Weights of a small transformer language model: no biases in attention or MLP.
Each number is 128 + 32 x the weight over its row's rms, rounded and kept within 0 to 255. Layers, rows and columns count from 0. Numbers have three digits each. The size before them is the row's rms in percent of the matrix's.

# layer 3 MLP down, 320x1728, rms 0.15, rows 34-106, columns 960-1151
101:141143118157121148174157188125116126117108136177102113151120072153138130045164109125112174177186155156138085162188109091111130167143103120158078131157125116130099124115157119167135152101179127139195188081067117144121108178140202162134163167152150142159133109146133083183134124090153192127127119135113085100107099071114123125151123137067109128137158118120092139169080108078118132172127106127126143131106156161121132158097099154079111140159167174052087089138124139123163097163164140124130128190135155130098164187162156141124163123063113154087156175138147173103091159099075126149
097:153112149123081111147125130100152152148117175149102128099106133119143143127104127099094084092085172095096160175135097145114131182109074135118168113152118107127138179189090185106120133104118147208191149151148142167158144106102178130138164100116107146166083086186093166153167069146163128126141086145182112146125103135130156056150110136098104106097073118104145109108129137110118147135136078108137155223177136147153122096193089064144065169182095124143089163111064050079114145180131113125149118109153167118134147170197130087150149170141087156168116148083008135101138126106114096157
096:058168144121100202157141108148098157146154151147192115118082169117090099163143069129128095092202124127124170116133154175105171162133144100149159101179131141150123083154153121156105120084105143114122171171141142161090068188109126154164136130121123180095104169111104146160115105126176151136102058132110114106081105119109102185096096097124099135145168146117128119136134186126156104156083120169139114124116087202117129149153175170103100153100104143181203118117130096127086140170114098180168135101179203147121113165126199152124105162092116160097142125147201131122094132127104114149
101:086095197123118058056127157117081152125181111079188034091118099118169106125153150118136065142087092135146118148115138095080083116137121144150168090111103157160116170117139131149118137105090134139129199214122139138127125162089164125127173130156110074111093132158122171178094125143157110136130141102105167110149170091163127118126166175084155075126142149107080074080157134112081126062164132139096116096130082149094112146124131129151108141110162081120168110098153091183080085160090131147115159119091143067139082118125109172111125128219096068161114088175116052154123139107100104107
096:138128093118073166176166153209178115132144085107097124159165103120197087106112117128172166152116118112168138114113155100150148171064093108073120136160114126148151194146137138158151094138163181117161160122125139143114095165133155147067161144107103104144141174136158163099137141169107172172122126080123098139092110153129178086064097145104086102161076129127085082100145063117089154138143120090124135167115159154099123094117135081145124135117112191155051149124107155157165067078173125128093072132144125185126121129138114108156093140119210140111145117139085149163133145119145070130
101:151108107100169145150078143133099102133139108078149117079132149100103092083083164146095093080072090102136130128082083133102132123151123202151100096131137153112123156090060126135111131123162150168034106117151119097136138137110070098042182174182153118155082139125143120151157107138107159155116054144099104132129159140091102137146126103096125162119116136176122181160120104124072145128140098125186151152142128104101130093064103162099071137080181164134193123130056094119104161115098178071113161090108151156188123147096141132103096088119095155135064114150160168085123121157122133136
096:086120102204081108161105103096170085146154124034136134130167170094088179098117159141139123153104174174148097126118145144097146125099143145175082118154105076166117171142131082183119172131114155110162090211108157080123143116131133200113164136068106152119137160106101177130165149126192088170133130144101084167147124102110132147109105058203131174105092135138135078125119119131098172106111120144108109072116049149154080076123121155135166136136182108134108144150082161182117079128113125140154141133081124171153155192155138098078127187117132050129073141111155107180124182164167163133
099:121105119119065069113102155085134136173133115137086135126123127116112094153131191129111117137190119106125120097184090135155134106140158146131136131142101173204077133132167194141119101121204063148142101118120177109127140120058083116157134133174068159162121138114150148135137197158160151105150104145091206191159186079158126110113066112113150076101127186106129128143156181072129119042110064092126158135115180115170143130110152104147143141062159118141095120121151133086133136131093149073153099077133091123135117158083101176189106152142149188127129123186143073161091166098112111147
099:168153064146097129075149109118171126148096132106109119143077091106151064137157125139189128165151077078156122116137090118097168102048138067086142109130165139131117119086159125111132128097062123164139114134189138188160096109158170106199131110099114113134080117145142113105204156121189132108112186173165105112042119079102126096149155099103162108118134065195169096128103119048099158151134153118178120098143133163109142194165091132068124135124089127122089154166114140115143122102098126112167056137150148112123133149140102119180124151134145128086129123099140111148152160130157145091
101:104103150113147116101114102111198129168168151199114112087140107124099184127121148145153151128133147136114151109158146124140139161156193137093151117172168132178130146072162140109082123117070102159137157198111186093142167170160162088159060068122114105156138095105114113136082147063109149057142099158146133119155134169106110147105084096147121106078170192092099121164182136156138118113216055109117137164125158158161166159165122162148168115091107070148202166077206133113098147188085131170103171164114147136137095085169079156145130101050107074199166091106161088103151116105202139105
100:164157101090144154156105122143105102162163137085090157196157116174129103116154167042120092118166168170065150137139100149154162106100138110109118150056103153126174129161096112107084115104140083122196116208140126098164140109145137203091130142143212127112126117182125088107138150199088081186139089166148165145110104123126118152143131076155140115172129135139109148172158144097110116154126118187135103166055148122088092054162139156130146129064156167079146086121084162082163144126085128134118102131102148202143155194149120066161107120126097178173152097106141151114122102135153117069
102:064134133097132180149102162158099123171136140109168128112156164133162138114172137116139088180050173113088162150169138125173126142094176102164123141197143078082108093162192085170142156131145107082058125106135188121178095098084115093126088155125078123163173156146143140127150145119085073130165166105136147104084104117118185171173152080108149145119149153084120127147118107163090188133164129113044096133140146101110146110134061112127160129184139066179143100125152164139152178185125115151120096170059122118108156124100133122095125117140119103151149154133162170125095179199126163058
100:110207113155182131103113100104119147130158193172172130104128084126105131100221119157122073119111133085171131164132171123126126125083121177116083107121154154100118107143103078076134124069141209112168188135142138145089108065135136132092099091099159206115113115175087184186101140124123104165144181113174114193117059101131126069157150118106168151142121095066122133124109163097108172115148131131130112113100142146127122117158122130147140112128107191093167189135136146099152151125090150140081133121135140188185147143078154081075084132125134132080139111133172140102137166117080080057
102:170069149190162109098180074114110159161199115076081071114130169149177078132118144134137148080092142134126149152108081169137114075121108140142148104168142130179097144149147111139122138152082138114160132166127176078106113152163091105201173113085081072113121099126087115169113148128129147095172031114152183127140115142089097114104075133128187158162113152133136168167117145040074124093123090131153117142131147078120141149169118191169172121136154096076097134095083125113138105068141141126107132148120129133098075131070105092175125090166149083107126096142077162126091104119141097171
101:142113100138105129132137160096141206142112131152114118182061106154160133105166198121163131085124109118149175087143102186118100158166074129089159176109124114161127138126152073116146109115155157087157113117126152142144127138191098126161077090174169098114140128088118110159046126111159109079152101123130102128076111141098146146132103155138127161104149131103070167162125111109087118116131116143140135091093153112160127142129120158137138160099070115138097184128097153158172104074115201141138160179160133097113143133141124176157124133130157122118041144020152197130099135177120136127
101:145105139157153141074118146105176108145137088114105074188130069129154133198112116100101100112095039111116121118132162167131130145136111154102136105122119076057166204133084117137126112109174162137117127155128150127228142128096156137120131197117125122137124140112146139149106092103110165106166092116176108100105170149189176072143073141124136061070125129137059140133205131130159166125109129169145129143129131110114087179179030058056093137139109109147135118115158080111114137154102153156104157099164140103099205067102105113144177206159116215108151190132118117141090124118149134109
095:147080134104150122069126121117126172082161087158123133135162091144092163160117171188140072082081086128149122101160144197081143135130163169119106112097150183126125165101046206078102124079154162169101067123105135074152139111166130111155147132157098155196133129131142154125071072077151138106113138145109149105095170157105167096095136130109102159134147166096140144220158121032088127085077071160114142128067129066094174136078121145100108143108113127154124128099183091173092096143188076120216182161102141177116075156152123118085114158204148134171093086117113083137089150178131136125
099:144080093135160138073110117136130126137092199122145127088141130135155130100165130073153100126133087140114222172113113155175099120156070126134084095101076103122124166129179172136127142158104087167141142122153127154163098105126137159208091120153138177114088074120086148127123122088138181097167147120130161096133175121143103205087117165131121113125111098139087139067114226202120126104110118118118122131043108134112116137138162090109168191187120114152135083144164102161109150145185121112119102131089170110141129160140078142118115175122141061124123139140140096146103111118171124107
099:138165123186109115126173145121121142092069168175123112129140152126148121093118155100141123063091085119144129075163168145088119112136118093177121135159120097147124110102129212106126092115123111129147132139111109147115171103174105090145058188100134161133152182131114077169163125144110109067117180120167086097082174106114154128147125107179116030106166099176145122159108178181158189141142131123069142143154135046121194153151112112200158109094127191093134114089159146172138166180124133115208199167102045122105148126202171129134146158143143156192181121109056204156115067120141105162
103:139121116134094194155137155134084113125144139141135207160159139144075155099131100168144166152132092139099177186064106133138164109154147123119115156110103160108078120136129150201151109126106153098078167124078094160097162152112168102132160199059193114142112116154126175170147102140102082151125106129113158129137056107154104124157179143083084067089161103108070085137142139121175149148123123104127095142098107054144109143087113147135125157090134152151117165139129124137125142155157160134095088083139101162093136070067110156165116136105152099109148079162055109098152084140068139123
097:174151141067166112144126117097114141131180132148104064142079118136176089148038142127156145123173107100141118080060137107134188146111136065124146072129084127128149180096207167093138125124108166118170180097125129138156119081102154119077062176135102122120118199139157169153109100109091122195087105136164116191162153091091116144128096129135091136094097141095110135169131216079151133132169099178138110115069133154188124149098094152089096115125128096129148154159129156147077166114115180117073186119159127139091152100147196109063159168135117170130155090116083160166095141206134142157
100:111108121081119165185120141147121156117174120059175092161119067139074157158137111098135098069089165130129132149074201161183127121190087124088164103091100163079126082123141076058157125151151132181109126115119120116132121139133124105096144141167124114189122159103142081162139186204176108116114165102107109229120068148123129166084132106167151148144112126112173136087140139077121074138206128141118119152093179135121144110135128148145106108102121119141122127148061107155167140089111106127171135090135163103106175166107137118134133143109164123125156105114120105152126125050096089129
101:165113086144125151122087157135161091155177081106122112012078135150123130134090097156073076107137131146103117088110108117138056143128130181110203120104197138072179106126165135110142142151089101095120168126121113143152119200161103122129171123139131067111137104177098121093116152116133164136117099188151121177118121184127117113188138188111154137189148084174077172132136114125172161137109100168098130124085118055113153171094160168123112077123112071100144136144121144126159182157041137154186078179142117154136150156106071141111083174144204112103132118152058148134131143178160157136
102:164063076098092124119112111107131174160101117143133119106152174166103111078097128040101147067041074188132122156095070098144169137128130086123103055132148103107132076180096151091122132116160187156104131118116155175112031110125143131129106068087154153121118136201111195149084093145122070144069107114129151141128151140055133120142119152095158113105153063172138144111091183152197138105142117138105095072130129060174109148114179109106125185173168098091094160185133106139116178162195173071072072139161132114137182122165149154115188105129119135058127204065222084133187125135143119046
101:102096115120172114101120079094116167174084118172120144151112074115167211098103096114083133148111118114106233069115141134136168105106069189095110157085095091136098123129118149119097087174155157106134143133177131096133180076173157119146075117119154163093141179122066125055142108124109177082168090144134087087081086167056138101075177112125144118145166108133192113116107096135135121129126087088090108108109110079118081113097138134154184154127142100147154117099096146138113126154158137207131197099156141165120140100104071159152107089102145124105132103187197138166214120140163125108
099:144154099099114139226149159139123141132146168089175095177146105143152061088090093060183090129137115125161155187179161096161157100176178193116123063153165110123114137118152199115136128118151149083080139153132134120192110085113081152111114107118119073127096118146100092121069140130125107202151120141079130086146130104155103064122178127173094158142117117169122166112121109169083116185093168144169094146107133137102162167115096073188109106153149103131054079156092122143073086097194126153166130157090112115140107092153089077125106178077125120097123135151099120130118078129143097146
098:078144115113132161177113105176196140153153094113189183093210074138122120182113114131141140172141131213119124181131169105141096132129147068140108102118110131126130133122098095135122158164140164196149099142156142187144081074177143114214149049140091124165166081152143106136170074114142075186164138189189100153126138185072092130081146115108083114119149158144109185095116165134158109166174140133074183096107107149170124151121144113117081126098145080143146062171111102130132146059139132106141068138123117067094120135093124151111105135162092069143172154042209166130111088073123146110
101:108062150104194114137105082112154161194095116121108136159084132160095229088092135152116109159111114129104126102105160112205100148116158102110114131152129080134130137114139166086149116141105181128157113144134110104092194108133088110133118156179109125167153127142073140155188149132156066189089127130116127114142105132103185124154125103141037114203188133141130143070178121154138082114135060130077079093087130112118157137136170090132181147142144104144119154081112143127127108103105105166095161139112133179139182084138147161132055153082093116127129070169161138112112117155106152071
099:178102144102092103097080147126080081098109139116119131131120112116116108150114158150163100118087023165158132123211176124195188104110068190093139115163142135170163076137143151121156196146077148165077091165134126133082152149124136095122145159149134120168099111099144152168157123186124122087093188125167205151155124164132167139136080053091067129105118182123142129143113116101150121121107096132135072123092165132111061092136142157164128143109121186231082169124123129135097092082072076143180161158093139160145134126072140119141095137169168131173107118085123141103129105114118138099
101:156108147082143160130099147164065123145143112128117110089171093071144197099194158070129078111146119108125117155092112135112111133123146065092104110145137105068131105135193089127158133128175146103081163060139110113116208106121096123138137089132133087077155103149111106150132114126118147136146144215087138079092137154122124123128149146126085117146147143217157101072165157097121100139078128126124109128149078149166137194091144185136200114117190120105150129097165065151122123185120105182086070148140096137120098098066071149126125111153088098127100091121125127132090128092152117109
101:138048143130101114144161142193162172072136166163152153141064154143118075165117102176123065083105133114100126137052162100097077168157129152155058132160160143135129151129152110154094140143145122147137145135077125138176141114142188172131139146119116168124128178172102126121124179123171168127128131096128076156044156109122100148129162128114160156097182127181156118090148188144144092112173159118083102156118175058124079134162119134114154101121084121090138121088100137082188134170146111148108132104144156171110110158121123166107055148142163162140074108206079124140155096125126144082
099:143082116128170095065124182128173114131168107144144120110111114097088106193136033130135127101173110141124118129147123153176142067075130145128147111141174102110124088180167088147117120173150163082181158190124144161086142092140153142150141102139139147153066096136115077083145127165115138130166150162114149143206123118115125100075133135147138127106124102086118059132098086143130104104128155097144078128102145160106083131145096133160101129141154105158171164109132176112112107108116107137111082089102142128064168117101119143076148086112081126134112032096132139094083157133130096135
096:085056113169112130148101093104125135095061130120061148148177094107176126178180100130131148123135101204129114194112116162170157113156135087135102103182137194161119135097127143104112130130104144194139144178121121138184099118114150120154066156129129183146074158126123095129155127177130160105106115085131207078113157120082102130137132127138119083157090109113084135222133128128143138093107116141088121188104155154146082117192153151108147155115115142199126109141111125071128131154175140138091116101189130173115111146128094118106119107162103112089125171094188106161131100151133086124
099:108196116180140105068108114165094140159153095141094161112126128112166138111101162071157169056137150146083082156133143142098172137158157150133170117099150113142125183188142089130095150124116108111194077137135108154150108107179080148097114125161154139153124120152113120143119174165096151190160128123129073118100105185151088120162183113154092110129157154182109097065103173101153114110165094137146077165161086140088113095090137165132124157112086137185097150157109186120137056109146091131149130169135127145171122133116151147104111080136151134136084194090097094094152086164102122161
100:076104106131154178121086122154097125121079146145116104178115147124104109186122077065173113056146176131116156123157084109133122134162143113157053130146176201154079110050108178120121125132133166127150159126071104114163137094125146049112140153116131096121149153106164134150087135143151129174130178094078126154101105112128125100078124136089088135124102131105113153102073152149180089092156135130145124143133133051122136127083163133104122126187173102143155088118134120114151124071139179093087118126135092102120116154197157103079124152118144125101224158118151104133093119090159135125
101:144124090108142161108121063136162072071073166126111143117165162147123074175138135084183149070178100109101153029160120164169119138155128127168192172128128122156138127152133099129176110133142160150117142119125097077133160196121116110100125158162130102135109084136137128176186128167137154127066097121093156127131126152068153157087114146121192178089173066088059177084166135095116135149081129139202097131116121111149189124128095187141085122095183054146116137145080134144156121112117146111112117088200116152152116079092112147072128180161158120129093115096168148074076102080196132116
100:042113076149164128163143096170144148088056117169129106154064140229161120158155159204123169130127165073087142119071197129107202168136174184163132154103143165142113126149094117141108153149167132166174097117190055171074135100075122106117115123109174171062148081139147109206091143145181086171117106097142133141082152158131109108126142097094104109210134099121118143111184129125154112091126051132145182084140140134085102150148147092153146146136090132162156085175093173101083109128150119113160181135147197105145084149178171119112116182100154151120089177125148128162126161155134112122
097:107164038093109122091112154064145136141137107136117079133162134112106104147175167131099185126110132100078109137113131143165081176160116132077109069096142153170120143106155133111099126169118130113112144131086091117176193092133104154122086105191137129112111159084094110132113116201161183075119100193151075122130147089172127140107094091074195149142177082117129106123203116114109106157147126180141148106114068108065130137108107108141098145130152140096114123129114142127160126127072136092068146079120118076113149056089126126098150167136158107179116121105091171063163132060163059143
098:136112178123136130121184154079143137113131086146063122139152121105091112153121116116137108089115144151166119102116142129142103136108126150129140130127146111106101113133127119155176088106095163113109139148147103171154148148169080152099176135205144103169104104124072120096098124173155152126125062170144168133121189130109200140134130085138176131166104161110096137106182160168122079160154134194143141154147095140076111077126102090089146126146138139158124197190176077141129098155126161161174144125097184151094088132136146148143137151161153146170079132094112118110161086183112154164
101:087172152112118136131198125071083140089104100147104112120169128091163119113199123068066067083108154140134081125099170098139126098103125120092108144131105114138231029104188172149110077152158134149148174131123092128106056090147108147066166114173128114120079141094154207097107103152150116113147160103154174125077119138127121180161172124070109096142136164119137116072095144086159102175174121100167119112120129070143128124134101112178130099149115153132121101147062127093113122126103148087144134111092078142185137138081117171125114155125163116129120155122151102165118105091159168128
099:102201123115169103089135158109185138205087175108147129174126125108164114200130112166124132035177134166054151131092181116084182138103146121128077119120111164145137122119109122129124172123105086174103110090140104125116109103122135108128098209141120108162147094136120130155085108067111158129183088173136091108127037179168110166152159082084108156119160102117118135177156081188170118162119188137094157116137110151047148117205107101139131080175134064117116105098151188113148114115105115045157129122131124100129128055205092156084118110078150112126116127139117177116078183147118089146
097:137164158161168104099094094150109084149111135128126099160123136137174103171111134125162137133122176132133124155146070090158107205130137137136122108146099171081090164131186166106123129073093111120156121111106132158133137078136099105116135113143171180138196124124114108158137143147202096110121026156103123133163197090198123077157105174173120128134115174116068062132101181159154153114120136118157124116138045118170083140093126133154136165134185112093144093087120150118099113127142099147126121168117108116157119118174110123102116155101133114191098164100113136095119164103148099140
148:139128167141115141129120104119152051148088171122144182162120154101102136171161110166107106076116155121181126117116081109158159097133099119076063119083145171124168176168128098128111117181152142133139158093153097117126129126144077159122107153139174134118098108094127122113164157113094115120086187039041117166173142113127141102131146165130146117127122116127092049195109138155082127100156106056128180153185162102123112092081174167120140130116063159125105109123084115120186092195197125129166108136129138177132127117122146115126131153148097101108144128147107145139112094097112118134
099:188103151134108111172106127131102121135127163137115125087139129122079171099153152147185100137128137140130202119104149134073145132104140158179124142148143146207132100074170117148126141135152122149116173139127124084166162050087177087149073131046098162153148150184150048101088135195145127180146152102188114155129123144180209171056127101103130134098153142092117158105122154152108121126140112142085136160141203121142102161089120141159136108110141127125136123125102131119099078131101101121125157107130131160093173114085152157173075152086153136119170134090166110120101144102111166182
103:177107132107133122162122180124161167140157126128133122120092166128088145101085169090106138076092127109179123187139138173112141101122104124127108113145075091082175123127075156122140107154042149143183158129149155150124096056169108118184090093143091157124158113149167083131187118200173182128155112089111124160128126219119117128138082152133105027097123137143165145132056142143066135140129113153124107025076128145127137146098146073118177093166140152170100140148115152179137154121087118059121138153160132067120090175153165108090115093173110139119087158125091130063074079168103149047
098:157183122105139121160166148146080111130174099196160132128146165139145055087108092135175154152185118082095080114120132161110184094174074184118194177157145147170143128161070082155095160122141163208138130105107113107132170106129069144134121116160144143129068138152124100125109150123187097119140145162070079156091187073109125139114118187085139209079128135139173136118137118145076083189082145122098079135169163139128098126130151149103089110105096139074170153130143089125137175160138131123163129104116088138090148132133110147078095151107178123159187050134117103180070137176136163172
100:101126161122142119126104150124089096157107147115159183123159116115135076162150144121145133107188130115112092133074128096129111068171136146117106177088141166182161129132157146071112158113115156133134076124147135125120166104159070194093175130120127127142195084068166120119080116128116116166152104124050109135136106124143126169067108087136123091127063060150156126135081113180131092143158162074163102120075095101149097139193152107184118194135117156163145133114093100195120190147064141096135114138154129137161119093179140145077184097112097142096167190118178070106127064113106146188
102:160144145175119133117127068118079192146073144106085108171156184145154129118104055137129186118115170122139175133162138113124136143164149144095125115081177100078149107116135121156179137139132166126134072105072124083179113102120102130111119128140105127105139169134051115144120152118117134190142157096051043143137149139152158125107119098166096136091107126097141126135101106150097141102185141176130179119130184106155128135167139181104105174137102148146139145152061151150139174171130175133135136142087153134133086114162151133175157126131174110098129155167185151103140140115133071117
100:132134193198152133122061091179132118105128153117104133175120148087041158091086087145152054149122152107052121158093132122098120104092089173077118123124104151199130131132125144144143141121120084208131133147184116116118034148105066096156116151118136118135101085132115110082118107152135148136119115164155128115160065124095142103144164155135169111127128110148109141188112078132105139190154112067143100178164085093119099108177167111110132156048089127150111126161144127164129117137131102137122204155103071144117082090094163134097188103122090113112086141126163142107153176130140145140
101:124070166193105100129179112157160096100138129103157141103146088133145135073194167125083135084082051116162149089121140127119173075169094140048104142145116160126137172123117148118159086117208165205150100137126149139135193171113136108161148119120123168164111200147169159175106102173164159145127075186169143081127165192102123110147181133100103106132142142117150113158097108132146125116099156139161124145175122115125128129127144099144168162110171120158118121197156169127103138212137170133124094103126132146204103128177081143119165149123080124089130190084122115089171109124109143170
104:114134134116101187089128145117107118151107157117138100124120177122120087126133114120133147082104142078128131095210120217092124137171149124122167117092137073122154093116133170147149128159120178135133126117113130101130128126094124139147141127146096052129171094113172121125176084102134094114086077084140156169121139120141138116125098221129076122150196122155141150131152165079150178104143112131179110142154128137097156119169075115166091151148070098122105124120093166095115145124130184089205095080129160152023129155221165104154136135204143133088099142104125126133151089123165140096
101:060166101104090117125015170090090126081166162087160142124115107082144080090165177124160106175119103097105142153153112101081181145160132120130123112148158083071147190058169091142154111144101106149153081083149157147106113077123189056114101168153152104125095125156141143053184097157162106175178150131120154106195146090123118137101158143130084110128152146124097106135138147094152121112143106105156155166111160124111091093148111114104143117194165125090101171158151145114059158157112205140083157141109108085099139129183128071109119123156124167140139196130108128157106130123125179079
102:117129096084139076199120167118152174163134151150116121084153120207126181157127083187062178125130087168163140104188097139139134131145135112101105109108094156039097116142136168159135138171121189087152153109133163130090115136174111090109141136112150120144138096128149096154132139105187149119122098136117126163127162117138180118110130086097140116099079071191112115131138119072140085145113155125151097151153093163168115068138107121102136198135155101192119151090155111128153166089109066124131166178165121077097094114141136207114061069121079130086127152171102152145108194126087120057
098:158133161117173138141117132074134111132081092127133105141089165114151106093128108124189093119166099135094160111135184094118106126084117117111124118162182131069122121133157103163078124139085158188153107136143062136180089149143149129124158114193173133097153118169104128152177130151108131195103067130072142165117131101114178121031145171139116091188094135156097069086082111146156137130157136097114105164130130168139100053165145122103151127168155148149112156185125076131141144094121129062140148158162168124106146149096118109118068108130122072140200093132076148095068065139109055111
105:106135095113125160094108117128121146110116151123116159092129166126087151135069126076120170095159102114165136167089138111152098147102161086074120081147117114138147109139132099162102141115114156134145132093129139121145145160044140139139166108146120152094163109125095076067115106111142103115076107195097160081167160097215106136051141098176167139143151112154150087150149156109075116142216109143112088168189105158150127096178157118124122173130156131140141155100147107111122040138158088165071102180080075110153088135161122105086148127088119125140147141083116122148142109112115118173
099:087137112123087064146137134119130136134118075121147185147134169087105168136122158149130126153136156104072102120130212169088146132106120089173058164087117087122141085158070175154092082123124151143136086137092115104079142152092188071134090070122145118150149161140134099150109081135184166095143157123092080117087128163136159195089133176116102135061147160130129173110135165124178133114144132177120140095132072140076164112166146163137106125125179167173109164082137101157099117136063116121170159023120067141121038119157133160124071184092127117143168117123127118144124165114173124113
101:116120106134203141112143152075121123110134114190094124100138190145096151131133113174124120151119126111125096129077102149114106100134140155124154132149099132113117169119133095102113126130153136185165150144143057137139132093142112158093166077185067125128094118056091095099150138123125125105108104141117104120143162235147175126125157141162127143125134123207169095066132056063178153132113107136106124115160103130151101115042123142147122119126133095141156143067103115157120130135165072118173167162115202136184091132135145097155082070097114129135139071063165142122087092125126167161
100:102151156069089155121111141155120158104090121122139076204118142121148079117124147118138138128125170161134075143132062063175092144102145115125173110122121122152168092106086105154133097172141098120166086155175164134134098079098176062122075164105188142109113182169123166121125199100095166106163161114093124121113175134109159120157098118129090109114132064142036118109144085101104078051186135129162157097194119155146155128086175146146089148123123115117128129190097132145162148083119069131120143123092138101119146136130061136148094086083114127123115120143121138082141176144123134157
104:092109141183179145182102176127155104165167112052147123131140112163202123098139108103079118129149109131141153156131147206150089104152158130124159162185140040100176080122133128108091128088108121159125130113094163139156142194049127083112162146142046101128118081175098122134074072162091139129095133152154111122157094119144056107155143136123122136086110112149127161155175152120138160113080136135137117089177156128081158107077121181159168193115135117118160122164114153151129148086141125148158142098068114088058125104146113193150092132102111125100148116168148169152118092126131176107
099:124142119200124105175168031099136198114141132123106121200125139107064099158118181157135136178144156135101130166172107125159083137141181151145088138103116191099104175081138096157104082155126122172199127105104091174144155123154142123125137169103149146139097103140136094167191143081131096153071099084142087125084178207173049031135099122064157146120119138160116171118114151069083124057125089177144110125140155113090115156130146119130138133142164103132122119140092148150116157106171116114151106121140083113158113083087155137143172113127141095155155130088138070149128175110148133161
104:045077135135148119143136109122136107117081150153116130113131135177114139053105149153117108161030130209098171095147122119180158171104135170136137122091137079102119150151041121121110083079159165118087176126080111080199100108192108144110134112135132117111143153091125081108092111095144143178103110064139076135049109109109164094145180123093121099062080116218108067142093134164127075077196195137137136177085143137184125100115177163079149091109119139116105153114147149127193137088132126176061143122095155055117145140088153161218203157137090083209108105138098187152135168081123136100
104:121134189110141076198132108131109095073143125132148121124189125129076137110172139160122116172133055156122054115073080105097141118127137081141106125113138106090128109208173145120087103117126118105183166093160148171146094095121132134112119162095113130128176102116128116136137146084088185148127139162155183118149154091118109103124061119102117122098069127107133121118106166171085138136160163059128167130150195119102095126110123106194186128131127151159087098145168175172173110170148119196120017115086174061113132140132119108118149117123142146147177111147172146094120143119104156095
100:155123128099137170127127069131182170182131126113136149061171121165129117153173123076125138148117147125112122088154129059092099090174117111155082095158098107083097114102124099068106162136108158072164078105086166060116087086135124123136098076105099085112133165123131085126155160137114153102127175190133119116144106201149051154054148072122103131122094075036108056127051077198105171122151073169177053157121063087152083141141142105153122074152154103108141174124120113168082118097121090152106062125138161139137110130109166139053120115087159104132167148148140100106099155101109168142
098:095166118139154101141160114101210082171066135152064154130138139060124171115096112164135151135185108106168163123131185107109087155139085122116152144120145105116093147102145102192129101103132148133087143138129150152118137154102121158183124139080104091114181108078190154188141138088126156170176120173093118111109178163128140159134112077105137136153104165158143130148137074160157141090153152175075118100161097194123167187146114095102103144158166118111097177094143164131070127073110184192083194084133128117137098115168165139148130120156126113185113170125190147155125160191051130133
099:082116146214180142064118187142058111152105121116132123126162152143118149132137101108159128110085126136097178094108078140163151099065075125115155097111167108084113185122169165193116158113096129142142157162121128068117085151141120135166130145172110112138060122140133166094195104192072129091110109186166097102146118144165095161142168155128082160122140105174130113169131147138084159161170126156117131096155136121114111123121118128103095126158189148190095115109132151147059176145116102127149194112207106105177113078132086108126161165073095136146118132106182076137141140111174131146
102:114188154156075095090109084148164100117115102125059147122105092172111129109204167095167082114111131109135149153179143136080177138149170123111077094151189128069154135125089138134155088139174124139145115146079145147109091086138163102150138128158102072131161130096140127123139135140128112104173149101151077150169148120158116081033156122112128132106142157089105111060152148177072106145137131148110118179142081062097132082120086113141156142113105135160112127161091098128150137126171116123131058182154144078211135070095128108089154155154058150143208111103098168166110066107182156105
096:137182141099081068147151096136136129106116064131083129097165097085146127062150113149129123123124109163144111056110100119159014154148163083059180086136172081146167123114118086074070096140132120113095156166169155105160083096124115107136164136120113069140091134081095118114148138097128129163128149117118156138141130070087166149097122063115172140134038107202107131102135139122050136100151123115175125139152122097155112164128131181121061161120077077125133150122216185116134129099134104147155191111122108183213147148124109189154195118182168096121154170160101190163089064100120133183
100:110125094115152120127109131121184147160090217099133133069131160151103133083173171119122153120118120109124141089143105184174104158136117126094094109121085121106125158060106056109130125144201130132146089098156121173168106132111095113110097125123158142132072133112073106125139105095118123158154125139184143111137103107126104067112084180156141091140129168156164141110138128175174155125141123076173151150138158142168133204093058070124137154106137142168177093159104122162139101137103187151159087136114074146178096164107088141116160115115153078136141201118133110087219116166170134122
096:170233118106196156118159106140173098164105114176159172135114160073086121141106125134138189101119148093071152152129162121134149161087141172108105162183116072117166147139194079124098111137109119105101109143165150201096128158161119139113144127175179123158193113144145104175125172126130114091153156131078134127173098157143149179120141129170171141089134192167122110163111125136159148179083176120131148167092148151151098111156109169127189115061119089085151126091130142154192144123158180145164172093045131131164077147129156131144173114164109136160168142119092103133130123126109134118
098:169104150086106157117116111095161103155133089108154246132160129152101093115110096115141105084140116153162186142137114157150041114142142189132134083123133129147061103104071091179138111157121193128132104133159126129082144219123109108134145092146153129145096192104168131174164131118141189107098056109143141139183112140148107118141164155137168141078120123144170134140120119117122096132152083155096097116129152125071183105191110116092127113098120110101175154129110112118194175123072079048163131122128135144147132103110143125166111104106161084123058127112151147120119143090123090181
100:126166086215166171166120197093106122134109131127149117086158097143164107136089147108108195112044099099155120161142127170116107177159063127082137126135051113077151104055114070102125133122139088124122106140145071129143077079150111135141144108148080109140127078170159104138126184123108138170126137121168173195095085090151141173140127096112149084089120166116123107152126213100082170170147180152142120120084156101160157110111138134136090167156134119123135138119133161116104126130165128114162146103141141170121138178093104182138161120079122177158118148128107121124185112144106164144
103:087106159094106128188154128144188147165157145124133081121151157114149090129145119163126082090133108097137127129136143121144129184103114114132133140139107122157141154109178168093123112162101126119145146113082135109133066183142140197118169146149109089109091146133146148148127149106129184141130120116095122141108137150170155108149143158147148067163118114193085087137140112112148124186131131171163077150131118149136145131123132095095145145160178151093073211135140114177104236054101150111148091179121165159122026161130113167102137120151147113176132124132160080150102135126146102124
105:137159118059139135104076063164173140132125105156115153113129124106104163122174139127153090150120093156168141158145139131215132155097134128090150084137128079139092065144114112093122159123092157149171086120128105151098114069129132103102128126152078136137098124143083139118108120122131144140126108165160135117136076074164104125120158123123065067099131107111128086167062141168164139116109144112144148125128150181064117147159108105076149141147077090104126091170103130185110174124165098175154148154123149134121186129120088143167159078100164174055179110133128111106098076134144076101